config.yaml
n_layer: 12
d_model: 192
n_head: 6
n_kv_head: 6
head_dim: 32
d_mlp: 384
vocab_size: 4096
activation: "swiglu"
norm: "rmsnorm"
norm_place: "out"
norm_eps: 1e-06
positions: "rope"
rope_base: 10000.0
rope_fraction: 1.0
qk_norm: true
attn_scale: 0.177
bias: "none"
tie_embeddings: false
parallel_block: false
extras: ["capped logits"]
init: "uniform"
init_std_qkv: 0.0361
init_std_o: 0.00736
init_std_up: 0.0361
init_std_down: 0.00736
init_mimetic: 0.5
optimizer: "cautious_adamw"
lr: 0.00167
lr_mult_up: 1.35
beta1: 0.9
beta2: 0.98
lr_head: 0.019
warmup_steps: 455
schedule: "wsd"
decay_fraction: 0.902
decay_shape: "sqrt"
final_lr_fraction: 0.05
batch_tokens: 16384
seq_len: 512
doc_mask: false
train_tokens: 168600000
steps: 10291
dataset: "wikipedia_en"
Each number is 500 + 25 x the weight over its row's rms, rounded and kept within 0 to 999. Layers, rows and columns count from 0. Numbers have three digits each. The size before them is the row's rms in percent of the matrix's.

# gate: layer 4 MLP gate, 384x192, rms 0.112, rows 258-303, columns 0-95
# up: layer 4 MLP up, 384x192, rms 0.117, rows 258-303, columns 0-95
# down: layer 4 MLP down (transposed), 384x192, rms 0.0801, rows 258-303, columns 0-95
gate258 100:505538484510460506503537497481515507518478532464492476460444466472509519483480532502417513466505482520435509526503515467512578498502510494525489516511508503467496504516495545511548554510525514489468515520524491531478484530543471509488474517480506470517517520488526549524520484500483502507
up258 112:466480527470580509502541533484518496485448480539493481545520511519508462508530495539545492528480495513543467483469510557510471471480457469506563494462525501518497484496537501536507501514483490459515494507491511498497521468508519473483493466491523500484506527517495462454488510489503518488
down258 103:524539517495495456480466475503526508501555545503504515464477496493471483542485478526502551519536554505475542503508507470449531460511500511536540511517465539510486512529487501505507498485463489491484511509496471482478486536501473477490493535483457491530471504479541515540499443553480499511
gate259 106:528484501494521486493486521476466504502542487452507501502502497507479560464495501485514472503502515559502516481528450503542471515458543482539518461533542504474520534480472493463522495506525501483464531546524506506487501519516479521456532526467516487474459505490553546518475514449504492516
up259 114:445519500494507549526464496496491553506508510500538488550546490468492477529515527515512519490483443517484493470480496470507488538499479511527492466539529520523494517457502484471463516522499480513483502524521524512494531464469472486437496526501510507486504496516528513506438522483505504477
down259 110:520517510519508505512525497507482470508488477467497461506452524495466465504500479509497540501501514419530494512501488484559493516537527487520504556494533458455508506513507518509510463542491517535482516532474482513470507515460475520500449453522451486557477497461463493505465498457447505455
gate260 101:528530497509511508473497525493492554488509508482488480528497494490532503473483443466522516520493504547514497544507487528520495488498481530506496494504539539520481499485505530493513543489488498492498539526501448519454456516481474502546492527483499496529492529502516453477483511496483491496
up260 095:527510494507489488487493497505499526531507512493511513511532522450505530476453468481536519513505514521538558545475505522516522502492492494511529488536502517522498503465532509485521524480472477478473532507518440503468458543491473489488522534473492461488498490513526471471474531527481496501
down260 096:508447530497516518503495485513499491492449487502494485516475591527495497531517497503509486536516513459499503467492527551471500529517488546505490471492463454469502474540493521509471482516475499489473487493536535502529524480543520529488503473522517522483550443533497470541540489524519465503
gate261 101:523513464550462494504503493511527494512453518517508498520475470532463489463474508498464496500513530513461523478568462507516476531490505499507527463495480532468457504463516509496514543517503489498524521504459478491525474509520480518491514489474490507499464513483488577486503536442532499539
up261 100:499480455525507492501504507525565506525473498522489482525479495527454464502491493499474553478533492499481452472528529509493450518521465472475492506516476488480499500466531495506528525507473502500501534473522469473541474470527534476517473516499503532475535469492490490469494536511496532541
down261 097:461493487520520495482510532521492529476477484475492464468488483525485457529526539502529555513493490492534491497492510470535469501557508474485510503493492530486488496482493451471501456566469531507489517527461481517485551543489501546536455506462473512502467529507491506525484480499513478498
gate262 100:516533550479542518498495528507492493494471476511495507498517496465509535492524489507536500520491500478501524519490425493491495456474527475509523487494538502537510489476477528508501530520484515494471550513479489514500468524543489549506525482518521485535547514463511480523463451525559490513
up262 097:541465514517471514522517499539537489502531498570542557555520505496524519485518453527493520514516477504466498480498470507532467424492486477489478508517516519486486515495520513518509475468507525564499468508477490497542482507494551506492483544513494488465543484477515521521493487511463504498
down262 100:462463508471480473524506449500493487519490531481470520479537496491484491501499497444509488495526510522457477487490516522430458481475510508514471497472499496483517470534541476506504527513524454477497506473480540488503475466523531516503518499489459478505524539520456512526517544521448497498
gate263 106:490515484500477506515496474517452494471508493458480469500472486533495508488526496498485512505513531527498485560548514511498478498471494519494541488482517500487495502506471528518475539487547487482508524510483493478477499506555476509518521505468527499489477503495490512498487572459531474501
up263 107:474503548520490498486538497494519530500482489538516467495541515439562449492528513495497533494510449463473500512505493477485545462546544529487526509505503519510424530521513493499496524457490498481465530490483528470522491489481440492476478478532488486472535516500508497501511491518506504530
down263 109:504490465484511506554510477582532462490519492535494528492507547495495512467466488513535490435507522505512519509452494512495485478454529461498470472471497528525503484511512487536457498532537507455487480521527502542507500485474495429509520494511528506467473463507535487514468497468502480475
gate264 100:479480436522493494493531517469492460466498487464510509467537508500514525458481476489468470488547460514460511535518504475508516485515502537470457482489475516487474519497527543488526520489540433499480486551503455518522491509507471540538516521487529521503538515505574480515540489483517487475
up264 096:491508465522484510504506472489525460494460520453504544491544494504511519488497537506493509498489465448480504457502495487513538458496485529490481549528463490435524510493483526515501480466501491505464529526512423526496508494457451527542520474486603512476506519509552486511483481491529509475
down264 097:440487541476476499536505543498487523510471521514487460515528560464481496538535500502488515507536518521489498533470503474529494522501516517525500508465553496513466528539470506480481500543534466515519492490487546507498486491512507511463491485522473468551553519522479506509534482529524519522
gate265 099:506503505462482475501472533452476474451462519530500500468486498481528477478490468549490489512488504549519497520511478490479503468541522471517490486442519502488520497453480510472549493494437520493497496525469497496492490543495480549516514498522476419487460529475536511467539451486471482547
up265 100:527541474472509533481547514516491541479487472496471495509508482481474519522509514516503534482476493489491486472531498503494534493456509515498488519516537497518490552507494504506475487519517441491519506486513481481517491520502497507478447547509513559495558487536494505473507498515531556501
down265 102:499484536524478514489534500506502518457502503441491476472515523513496500454476501510515456486513481454483505551458534523482499510526489479486461485502530517558505444520520525493528465518517456486491506510523563537515469472547527476525486497445465498502545495503527494474498510500495471453
gate266 106:506494445507477531477479485505494551477528507481491502503483460521471515476449478532488458485487493515471477536519500489523472509499506503525505512498490458479453500494524514453509475532539494498486536522485504471504535493506502482517505517517485514507525488503514496466496541483496516513
up266 102:466530470552522565462450477514489519516480496527457523483489522491509487481457458518480484508503517493460465505494500529470471493475511476514489469509509469467508455484495493474475498518501501523451493490491440448505478492507539518472479504502538485481522508536450489471510525542510494494
down266 106:466485495467473494487500537480510522544494537467526476494512472525507547494493503481535547492522475511485466521526512506533528489521460507467514520498484583518537527514492479475503521457510485522519470537473505516470466508507542520484554541536498460510474474493503492503495506508542466519
gate267 098:525423463495459519497491502484511533523503485518491528485489506492518466501486502526492513519532483507484529511498537539457495462523541509528446507520483537498468450495527549486500507498499510532435508522510533461540492500509506504509487490504494521520529508504522532514448511502514480486
up267 091:500512533492563517504549484503459515456476483462485479459488492512506512493530487527498495506510513502485511493549487513514509491533463489507460482518434509492482505500487521540495479512512522512481503469543529506514550532498513533481520524538534526540485511493487529491493504512510530520
down267 094:473523523504497468479448481523514486554558504499513503486526463492521487536486476490465506467529507499538529543532492504543479506471488516518510514499529535526508521443522459489498523479524510512495497510457500464520452493492489493491501504487488531484508499506512498484453489494496486485
gate268 099:485493503517463515462488483526471515460503503484508476519539492513473482520423501484514518509511510503534472534481443507518469477512503541522548500498531524491475459477483551482525541527515492508498530522467536468461510480500454511503455500509471478490510489493531476485498473454519501531
up268 102:469469523464519435490513470506496506533516477506501527523466492525517460498527465522469483523513479476470508481540520507500529515536484490476493491485542453463524499509497459492528473514526499494529479518537516553530539525474473491511529532524509500532520502520508499509480496516481480501
down268 104:492487465486507486500477500524488531532494496537531470487505522527479539482500518528500505514485495493501475495474483464462467471510467509536511500518499519512480490462521516492485511494459519518496486469466515499507495532453480494532492504447559514448552485551489452491536432501475522509
gate269 104:521515468498480484477494464553482487463504503502467470523503476537530530486493499454514488492501498515461494526512516513474463467448468527490545485520531530489481505436500521544496539516524534503468530488477513473488508505484484536459475506486509505503504488492546516477547477473517512511
up269 108:494541478514495507461519466531494515512496553476506491487507539484484565526534518463546469497523455488506531480478491492476503481465511556478522477496476515516479559509517523480445506494538534514463516496520502517509516528518528477491502460449499518496494483500560493483502492449495488507
down269 105:505519456535511513490529492486504478484494507523467529528500442562492513516521487478479513492431488509450481496557510490503456517496540458450481501504486517493508537532484506465521478532509495509509510512456467502481503508478493516498505501530520510568459539480450519482458499497521473472
gate270 100:463550522454448495487516507506492480496501502485484483506497480449510464486551513483490527494526483504513490491422472487484506520518498498512499459482506500468477519491455531470530509483515503480487503507502474525527485477493498470560534488494530478509501486481494497490488465513501493506
up270 092:515479449548483540496514483475478499496448492525522481489481467499554559485478525519515532523520508453559470532520474511525488478510496514493529494508531489529536526504511520493523527482468519496551444487494509496519472556491485481511532497467539496518517485503497506470480521497511453523
down270 093:494506532454483509514489494508536530538462509483523521498526503479481521507580512476478515529504482489465469507489458470495502554491472513544460501487533475476524513496532510489484498528490479507499529522534528486479496506484487484477482466530500477506532501537493467519524476482517499529
gate271 098:525483495529588574493525517473461473479490491448509509495447501499522486470511509541512466502499516443495492509478468488494485474477522536505519503534489530476496507491542548532482507554507520486478494523525492499494500480498504477508510490518525499494514535469514514451492547434502455473
up271 091:504491484519509473510489493496525517504484531513515495516499497510496485527462495481474488495502475530496542514504526505540462493559505527495488541506501553481486486507536527484497464490537466474550490494510519508504474518524478500504464499522477500483550503506501505458482531480511458506
down271 096:508507493494499519495526487473563522496499534471503553509501508492463512508516543506512491515524526436506503516479508489497513515492504514489467473517471521499527517504518534474505489525495523477510437449535451477488477436510502515421520489496503484531461510534507487540483493499553513487
gate272 109:485508509485445497483518492530486558484490471463470490474524476478531509475486530445490489517530506555468517523505471495470515489475496490498510539485480492506479516507486520445549512519524472496501493533487512491489470536534526460507458555510462525503509504477510468519503493521473521544
up272 109:495496508439499466476527457478498468506512503481476522483472491507493476524438490457497529567538442519533537488486477469483494486509507508479516498481509537482486501511448495547513516487517476522497518499514530479531496492534534507508497481511515514520450524532519448551511506519501508508
down272 112:497507522507511508537490483499523490442517471508497496509511473528543516487495434500513511461505502477541492478486511514571462501511494497520501479557509501487508535472506488490490531489483500512462507537478506523487503536488505517525484521544498527467546453507481492475467470510484481491
gate273 103:541531507497484514460509527517532478468504505512514516499511488490481520511455493498500487456477462516506511532515476508535491483513517517497485511457469493524498506475491523437500462525502497468507574530480462503550429539484528514495526490501463458470472506484537492500489505477448492500
up273 101:491513493546495521475498488521524493506486525492517498514516528503506530492498507508509468467502503518486559526494481478487499458529512478491504511450509527541493499506494501503475492530463477505527512516484484493527476497463487492481528467490523450454484470526535483526533493484451508541
down273 098:500541478474487454514499520477481523507550468473469517487532595507518479445487551500445503540490518470505519458467459506496531515521453471545511470525496512512492504503539507498477488479490529514461449486512501531453544476534494483506512508490460524508500472493479496507483516496542480464
gate274 096:515520529494497508501481528531514492481474504509499491425519498484496498493490463529476489484471488521463478491476424469497504498527485544533485519490518503511537507486507496539509514538508468496491459520506523502511537498518494469493460453487547505514524527525496526545508463504489485511
up274 093:539514516484526496457518491552479529495517518521475495492481476515540498518461463445513535491534516491518450501503510520488464467485461457488522511528464508469510481484522496508517515493502515523483514454484470512470476503488473538519488518509474488479473455497479471482511501500523519492
down274 086:486497508491472564508491495484529454483489517513515518502506478464513488516522503534520477462515485496510497507478547479501503536512521522492459452503536469530543494489493524523520483483485501480506492477533551507503525509521525431489489486520529472525503517510511536520476496509484471488
gate275 104:527479472474498497532471522510520534495495484479497459487504481487546515482493528497474516504522485528481491511516516500498450525512504534508448511458509496511550476504479527479549545530478450486534503484520540468501506507528515508480441550470466500514501494495503531471513525500478494513
up275 111:511501464445475465534519501492490483452500546536517496488503457517516488456544531521461518510534504497469511462522543460466473492498501516513461485445498533530499524481544497479521472500475472477498495496504560499505510541490519495480502465499515514507507488495505531500559504493479460513
down275 104:506455499496509455472493504518510524512544519552493525519486486527496490499498462501482501468466455517503499516489488520507497494515501531462488458477468509535464487468526430492508523505494530511475520517483473515513526505517512535491458530494413504467477538509522475479509522468484476477
gate276 104:492537513489511508506518513535459500490461523477512494466495491504539556493505457491536472502500486537480529553531494487458508518449533459578527479471488538493491486492505541504511510448519462496476489533511527480485528517520467489527492503495489497479499508494541505536501493483515489500
up276 109:516461497472528499497496515511504506462506470473501471514523504513459493500457555498455497499506511496491478492479495538523447539511528504478467473472495468480489489467524514505473516512498481476522534508512509543505497465491466507479514497469468503552490483511490528446473550519491553473
down276 108:494520476566467471499533515474486448477499483527517494519512500538481503501516484550529520497477490480528499519505453489458507502502534490496478465509507517483547510490497551500500496453531499529536505548457512472494502497514491516495491491497461451500524476496454473521501489532467479534
gate277 094:482466540515448497475474491468464507530489499515514511512483480454537459525508511528485529503512516517490505503462495524531531513556516504513538480533494497514507474498529515499523532513509509472481511479477523512521508510523460508521514518499475447490503491472481496527480517545501483501
up277 093:505502480499545505513501513472483511493526519497497480506515517494464511487522457477471511529501474476474522530478482505464482504427489528500499517468476501463508505508511517508498501555528499536496475550507500559513534469526492474471492498506457551520501530554498504468522488504483478464
down277 094:507501486548495508514504516491489475496502523478479532496506458524523487486532509576510471472512490533500469511493543533501490482539557499487494489497528510465510465471531571476548490484473519487529535396493478514496488549522523455514551515507521475502497542485536496500503502540478498505
gate278 103:553498465498494509466465480534523532498493510504489464497460481524478532495482506525445489509512507523537496479537486521500452492463456462485479518502511549479486481516499526500508503486497520486507495520480490508505504489509512497484511494522517507468483505467504518494512536480484481518
up278 101:526489491519487502548509529490513505477502540510479559476478476518481503496504503491498487481507513495513487536537477499515490483502438516504478504529486537516503476517541522509495498496540494479522495527516514506511508473533506488420509513469538516460477508474482472503533436484459460514
down278 108:474519486516507531461475521501475501519463484485492515510518525537500497508535522548511526520537475495500490502421500503489467498504483537510505478498469516577455517517479534518486472493502513509462505494466481479507567514470523502502530448504512518587564486492507501483512492487493474538
gate279 102:492493507494506474464547502466509514472483500516521518465542488492518461511486475527504501504536489497482464513521488488477519462503486476537506489456530538463486503457478527521542525503516478449481503542448463491459513475507473507523462504509475520497506542502488537490515508474500485524
up279 111:498474475509500474509492475478525519495481509519487525505508522510466471495468539511522497503524542477496528504512522522468495483499490499492482481495454471527591477513549500471508513529498489489485486479499475490485536461475489467503497508527504496479484520506513468476481524481505496458
down279 111:507508564473503535479481526495510519503518500490522443488512540512534541486520506503485456499477485477462476502508451494487516517516455514484480511520509497500517507523532477548470521464509510496484538505517513533549468506474490498511474471481508536524511521494481509444499509510484552442
gate280 101:498501475520481495449457517520493557496445502528494490524475512541536491505499504492470508508460500518526465511478499497587479486452520465542528490450499523469490476486469520458514513471460505513472499542494497471530541472505456476574476519502464499521445540539543490499484508527497512518
up280 098:534533481480443494498543487521502515500513533489494494479531503452484514523480508483443509490542533485511518486481537452452485512501505521478488507512475530466487511535464519522513499522504513507493498495534536504520516521521528450454465527515466542499493450479486495478474466506476494482
down280 104:489489507503517571512520489446498505510465472485474474492478474521471483507488509497454527522496498496496445450510489499545487534531496472510483479504484490483514507486461524537480475484514453536511493470492474497476466446484488517490494501475507486516521528473505506506533538547497523463
gate281 098:490486490494509539468527512519490513505475508463520518502463484513523497517497496521538464506481477514508493479511488517508500480485519513503517481494510478521523500457519548501527581484540480521476542501476503473501486496498440504522535515514491489465496506500474538511467511474503507462
up281 097:507501532454483515501492496453450501487521489525515497462507514450511499490467506480462551498492502506501511493516493484467498533535514499517487469472479534451489497530496443504516467492442502486495449451514511539462507509498473478515459490476504465540496507496501487499501491490516493556
down281 098:532510540490479519485507490487564474513510519493542481554491467530497494488545502514520471507493469513511485506462464498489521465507509482501479475488570551524524531488498452486489458477489501467477514495509493519512505479466511502512532511517541508526482475533519518542470485479485520473
gate282 098:524507478505471508568512535510479515473500505464478510539468502440470545495495492420454490493498473483496481525495501512502492474457467496493493527488488512554498486501452504456497505489510476447527537510524486506534489474473502488503477531443508515490522481503483516497473502494514486456
up282 092:492444502469450512467482493514482470522454503508500448488502508471522478499479487471491533487506510481511537493491526462429517476548480462507499475461485489479510507471529513538531481474491513509482473451482489518517481480494505509478467502495519482488510486539469511478489473515493546518
down282 092:494545462586514486503502482485525574514464462498499523487530459546512487556505475532478494533485509521486471481528513488507513488448494510514526467516535482530470532472467526493511523474509493481504532472502460469455541547471546518536524492474487530498521493473483536477522501502495489505
gate283 092:515481445501476526494535554484502527492512501518506506539503530508487499495463497432503482491461462508524488514461510511492506491476476509503509475499518499541520520491465531455527555500499461503485494520484472523503528505491492500546549550477503554475479524502542445518476513530550467459
up283 087:488494489475532477528527470530545468448480502533538498518488515432486518517512443487537496481510490492500514551530511477506514520503502540548512539531494492490506465483477526479534474486484430478478525503534503478513444484529484488505510519477437512520508501496484522487553472512480466518
down283 094:515562484511468529471518471483512477465495509551481533510533478539541469489539486519495452514495493511490485519487541570485505488520483494478484424530506486522521521525505491486523534512491533533510481496464516521485531560504494537493468477506533523488491486460516491522507537533492515479
gate284 106:537495514474431469495559494485505504507501506475497501441483474496542554437492496451467536517481477536497517486534501473500504473467487503535473517460522494460526504493476536472538511487505479483464511524505532511494510496477499485558491509501481537503490482466510514495509504529478513530
up284 129:492523477495562507506483519512486508467505500542489481545475497477486451504477505558541477479509488529525473519479473522521482490514515488510535515506506449523452511505512495496486470491476501500509498521508454478493477500514490533463504503501529428516527511513497481547506525444537453485
down284 111:482518528488497517520502442532488479528511471520517484505499515506498479504492523462512507494470503475469514471487495481514439469500522488451558528509502500489472539495463482497527525508470496494561540496527455521490472494492510502482506462477526525502455511462538514501501520503499541515
gate285 100:502485442491466470522456565469474501477509454493478482499493489497540532524487460491519480519514506504538493505489489533486474499458506468524511498482546492520514479463517496464546501484456514473525554503523492480500508535499480528514519530498547482482479510451514521495500511464528495464
up285 095:490478504531496488522475526470469522503495509490482485487522511481480542508520528523516487488497519509528487492472503508490544516482531504531569504521537494467540534491519458486474517520451551447480549480486484519464552471498469491521525511510499535511490550477521496496491506447524470466
down285 099:507501489514509472500529484473499497550503515543506534489515488561489494532469513497513508462533485497496534491519442476536527507498541501477502546511490494468479502456471501490499531488528457518501508481454486466443500489513510493480474462514480491566469471524490504504512459489534445490
gate286 099:507462529489516516499481474552516526520542466556459491491462460476491507467524528483483505505538523508521525470477514507534529510509508531530517527491465514503505454515489491508501525522491487488478513501446508527508497515516500452483473512459445531499463505487457514508480504533469462481
up286 100:510497504455516454521475509485513506502523520494501503490501504470545479498494441483487495492499488540499507473539476507454509498508466492531488483477503516492502516506537515456554458478481518480484488512499545533444520484469499498508550484549490522462463487450524513486528415475483476515
down286 102:487470516496487491502512510511463523525556483502488485523480525509489515486507517546479505527503509479457459445490547482519475489482476541483505541455495481494505501464478466527530496510518498469521485483465508552501479437527540506517496485502471473508486488550515538481501480519502545506
gate287 099:512507506479471460465505466503453514482461457510477522455494439521513536486491475504484452495503498477469485541530507517532547452523491471514486508512503524486481507482477522487472498469529475469494546531492459492497540489501500510521510538519506519497454514473542491521516484466447492483
up287 105:510524478486456450477479454515463533501472500520495536479519453508476534491532469497511454499525540443467483514507509527499545489530492495498498506561512503482468492492491490456462468504534454478507517501508446484497541489527483512473531495519523510496462466504489505517491479481483524511
down287 102:498549480497517492484523521467514520498502504511523521488500570521485508516534476488527520509489490484450532485503500481485463506500512531499500500461489476521474484500536455508510505545494528476469481472490522516549501558487480499470470458499490484505534505509493486493476491511520478474
gate288 101:517467474524506504475476515495546557479479537484483507451442466480523511485481500512469462532514507526494475515518518514468493460511498508517471465509506553496507451472478530475517536502529500479519541522492533516498493494547474490517483513475491455483492504489533521490469513511471520527
up288 108:537522474454481474537484493500492483468505477495511496574525496551510474516486461497557506441511493458474592472525495508531507515486503486532537496506526513496466520491489495542524504485495485472490460500474494491533496482474452535477541517502494514511491467525500493543504483472555484492
down288 108:497494496459511502472479461474486500503497460534523486478509452533488531515466515494476537476440497527552537463578470474554507508491506475523527505482470513512486521531494473463474504502474479513473521529511480543490520514482472496477470499522500524502505479456483537498469486540520492522
gate289 105:518467475495515537485491539531509523533508496507428487450439464526519533479487512477556455498473494487475484530517482497513543507493479459510538500483491514508510481496535520503481507479494545514493510553495514478514463497545513547514478515481501465452519537518512467478500567461529477520
up289 113:521487529516490446477523471440514488530492468514476511508484507513516522481483505531501541484496511518516519449528511501498483510492537479530506520512493515482498469515478501490543512467512491513494427496492486493460489502497467539541483503483492463533504504499524572510513465488510510512
down289 116:467492476496507464496473535483477493477489509527540470508506489506497484518514502496520505496474517535472527514470475511511516485496516508514508520475497449536503471499462473524540493472489494501447513494493498509513466569467495511465511483512503502543529505505475542476485476450505505524
gate290 100:528530480494477478493476482433496464494556494488489528476523505458487497489466536480500510499499463542462482456529462513497521500490514538482490473477515488510489531493524517510547518558504473476463503546481499540551481495546513550492502530536519464456522500501503520473539473494493511501
up290 100:511528547512515487498472499459514504493461517497502517512526499492526474515451511487484479459531507508493475479498507465496521485492497489522488521498487507501490513502484532511579522533542508479472520478484526530484501464536448479483508449482500464519485479521443539501498488491531516499
down290 102:472467516493501503496523479529459490504507521473539469488524527495508504535516527511551521482525545522480492531447517459530478505452487541526499510476519491546532514508509505468436492501522471466486483508509496470537517469494518511502496441530467515502510522556466507501469467510481477509
gate291 103:524551524443493515526504571511491536487486564514452459503451504490520513460473496536479509497475460497537507507522513521468474462502496521498468503507488484564506523483453531480533518491487463494539536497492476514504515448543522507496464503498498506475520510484504465479494478513457505484
up291 099:465545476512484526482551562506547449479511486519514489531524512480541477499470525483461500508529517549519494497496514462501477515534450534478503532504481475512514469457466517478509516481463481509488524494435508501455459510473488482489504483530530533504515481519509476533500506483521469496
down291 102:562460465510460481493501506500544526533513501472511556453496457520478532550491490478482477495497504494527508504515525496476486466479494476499500489461461487485505542495512531499509488481516502505540488481558446517488520489514501485480498482499460496518481477469531465543486464521471483486
gate292 097:464454522511500522523520484507486517469525518509448501506512498474503548503539511513475493530468526504502528503496485560492456489476515516493481461492496472484504471506513498470487500542525483431497493483517513515513483537527519502501502534447504476433482523510465485505483485501540472525
up292 099:498539501517509490463490543521551460536472491490541517516500510548519501509450471474518513454507473509480508533495501463491479511540481437501530495466518518521522516490501474522515450473423542544521507509510515507479491542489501523512504478527507483570510459470482502504537538496537521466
down292 096:508536538524533534517506533521532513532526495520554468544500444489503494445541524516495511499497493453485509486510442377472482482492502503524500528536476501512467495502508509530530518517468488503532496475465537484496448468547502508529511485479458489478510520514507497492524500542511543490
gate293 094:484475496467463496471496497516493511490480519517524545506543498527540518496489489491525534527486459537533493497496490500513495450493562484486522468491477504461483560489477527494519491524510467479513515510444465509515498544541462487486453497513564482470462515479511436495442459494484468504
up293 092:550485475523501500512495491484504505511547488454511493493524494490496495504503525485464505520494453457536499510494491534512489497470478539526471535492517545478459536507547477505485512499511540524510477540538471479478469475474566466525521522502495518478484487480506486494538438519473532489
down293 090:484479496488555555464496479513526449489476450521492508466486473537499481516479461518506516515508522511447506503527529523537487525548507528503510489516505469482497493473494506520512490511520447492533527489492470512521478488519502482513518496539532508501501512492488516497492547507494519460
gate294 100:462529452467512509493522562517488532465507508503506495502534500533499500499502512497453485475542471531517521494475443495503488472440465533501510516516513518490474527479449539493504479488516519492473497550467469523511490506520489479504480524526527502483513483528539488525488507482535515509
up294 097:476535507460506491476536536466521456494518489515482556483535492504510524485558518462488509486530495554506491487492522529491498537440525531488459518545511514469484552481475499512500455486497551533471522528468472486532481543533510508511507494531506479540528485491509485474532501510507491504
down294 098:491476516501528524485453498496452538484466464504548505516484537469517491517506491517525567512482525486478515491473477455522506466531527538493507500468488507452494486489506503525493497514490496534538539506524537475523465455479519514482463433515519513526533498495490475494517512509461497493
gate295 099:490506518494502506510510454529506480494532525493514501493496488479496536544554530465447478504501480532532546528495515495515501506491452499520492503508502548536469489469492532482525468509468510511529541526489523554547480585535541511498519539499477532510480506478539499500507501507496478492
up295 097:492465520496482507467504513514480560519490478487508528474490495507507493464481513492530512479506466495504470501522489482490505465510497493499521509499519538520478487510504464506512526515519528513441512487514515497418511498501442497504474483542551471468496488499453519489489506528485495537
down295 100:503512501500521533514546503488496468462500484505499455489535506484451460517486497529527456492537479489504506528445490552501493510507471533504500529453543484513530501497492557510498508503500499484470531491475522511473506523545477517546500479451510505504495452509527510476496488477516504499
gate296 099:484517518510501468511500525471511523492485496493517461510444482489522512483508544478502528480515499484462487492512482477492488527512532547516489531464527500499500527474470525531493506477460549469455522521467515467533516479490508519556490562512460493470511518474527494472518524513510480552
up296 107:507474497510485516492495506519497511510479523529463531500547523508481480490488472499526482500477504504524510544484506534480503472517494445518540502532460484525533460506499506467514485538522487511560480496500547548489496494513496465450484450485519506523478494509489462531464513481465495507
down296 104:479492519494513501505517546513538479516496497490532521535491467479491452521488499507489478485517495508469528508491486526504530498473472524489471516485520502501483442543482513483507496490506548522488509515516511500522513507523479469549508559488467470511503530515520429477507465495507437544
gate297 100:506492472490492502540544534499534472522468515533510534512510504506510478474517499510537488509505486490517502547480474532512511467508520489517481501560527525557503473473503502519529520477476510501470531522486487530538453487556482494514460507491508505515533533474530520511496485531498457475
up297 098:493477550491520521474527495538467536504491453517510482515516497436438513481490549483483529523515525517464486478477516509517468500537542493499536542494491502472521492485474474458480475500495508498498481475546522524521505489494532495475450478486476545512526514518462527494477512553521509463
down297 096:478478497486476525511532538465507493505515511477505521501482449546485484527512465479491442485494470470497487506494480493520463467538503522450515510487587506498439497471491492515497534488505516531519485489465483528482502557490506519494506496528506525532490494509564530517533494470456486485
gate298 102:527509496478483486486517550519512527524521506524482490523500447477492509483483456498521507480462495539488486510499481463471520480504459458535502517489487475496451488498508482511474520496479478463486507502425501497493472517476428532490504511492479474495485503544508495525492550542511524545
up298 104:522513476521550499465540517454526438493500507497460485493539521537514477486523535531510512499530493453494540524518496497484514476503477494541493515522502485508469501509490510503475516486499487476525556493484447512495463513505508490513526510506505521480502537529494477494501502495492455517
down298 106:538519507538454524516505476507492489476490514469465516513474455504459470525470503444514518482478479529497497489532549474518522585490495475446478459516452523502507506520481495533524549501495478509512487510505505473502462467469508493467486534512488484554488530470513517488490499539501517521
gate299 108:514547522520515518454515474489477514481474532505496492476515461498492503499508505481533466461452481499485487502534512477524499470470489476518558490531490534481522514453480523489518500492561500461510491507471471492502489469462463557539469492480549478523531520446508496507512478461548492477
up299 114:508562475489481464495472509513569471493508515527525512479473453515495507473472420502508554485477498506504518517494529455465500497525501475511496514470501520484484529482505483508518488492456532468554470510477501511535452513475478524512465455528508493531458512497520499557504538449498478537
down299 113:523468557473517456539476500505485488497477473495524488493497534489533513513491473523484537494500545507518510512464499511493526493521525519513473510501446490477490498502483546525478455478501522477543496483498489557490544529476555505495505466473506501513479510506496481485541472509512491494
gate300 097:486476543482475464483513525497478521430515535509500509501508513483510448507498488490493508486561492511513518557526482480530495479530490542528539511524532517500485477480491534497536491508491474484473528536492493468491495529506485486535503538496449493507500493477502484487541460484484453504
up300 102:540494504501490532496500535504472413546488485502486491492496491501465570482489474509591519468487502440515501468479506491459488521513509483504517509460491474485525502473522485522464493514516539459497529464455496522501512494517470553507515473519499487494505509518494515497480537503502516478
down300 097:479506540503502507516512502489501530502527487490512519491478409458532516526499465495476520475499509516477498461555472471516492492525498499489540493540501501481468537495500484447538490516494480499486433510542486479476478448473525493510488495539458515502482521506491500513511474501459486496
gate301 097:496460469506504560537487504490522481480443524516486442498474452473526507502538513485505499505462506542530482512458431481490479482488519536532461487482481513529534504455525494511497525504501500512496500504483481518510515489511534472529487486570518493504486520495480507532483486529526522479
up301 092:513478489513458542516511509459455504532485498545520507448522475443470493543494528511507553487509512536501496503487459507491525499523526527503482533556500510489534533499508497467489554499508455479486501506467516514481524454525494451527469515499518484497541510491481549532429503556503510483
down301 092:498481488477551472496507509520537484474478506500490507530482505496508491485498514498491498519517495525509534518491521485461494510491468489555526470479468442481458514533510506498517471509528529502471496520482548472497551517518474499478507494519455491542509496478516499479496502491530471567
gate302 106:481481486500469495471527540492549470530445490533526499485522501486487501467495492450510521471519483476499481502470504490489495475500518524499498531499495530563516486504475517530519509450502472501474551521476485521519446465518486529529518511492511514502509512500537484523531538490461524486
up302 104:511537489507502481507472525494456530477483529488466531506490507483544499476501465510500524476484531476534532533507494535475522478490538501498476476476483481502469533485542458485479482526463509509486486490496523460476509505500508462474465476530543485507515468518485567481493476500503482515
down302 105:497503502503542465484500512495518502514545481457507486510501458514502482519518518522468516536480500485456504457492500495508516490478485465491520491484488500527477489504512462470530497502475522502500550495525487557483486572491469500546513512502452461480465502490539475535494537526549455532
gate303 105:500491526519485501468506486523489488486491479466474467483470494499526542469440491499463490507489525499467517512513459488473498488515522467517539535438490570473492511464500507516502498514547491471483541533471509478528476530542489500525513524523482462519511494500483447490503517506508485502
up303 122:526540464521522503520539518529522502478486522541515535529499491526510507522507460497503489484469465490534497528552524518480524484446502504507472489547548502509469503483514520476539529465484507505448499487499459520507464517470490553449449512507560528510447504491512503505494502450484479544
down303 108:498458502493490488489463475483497489451459544509507462511520557458470496509513496501481475514504518518501466510465516514492469500516497479498492494458524492471497485529522529477480500481491530483480487515517541474524479530525516501485526456499506499474562506508485517475516525506498480480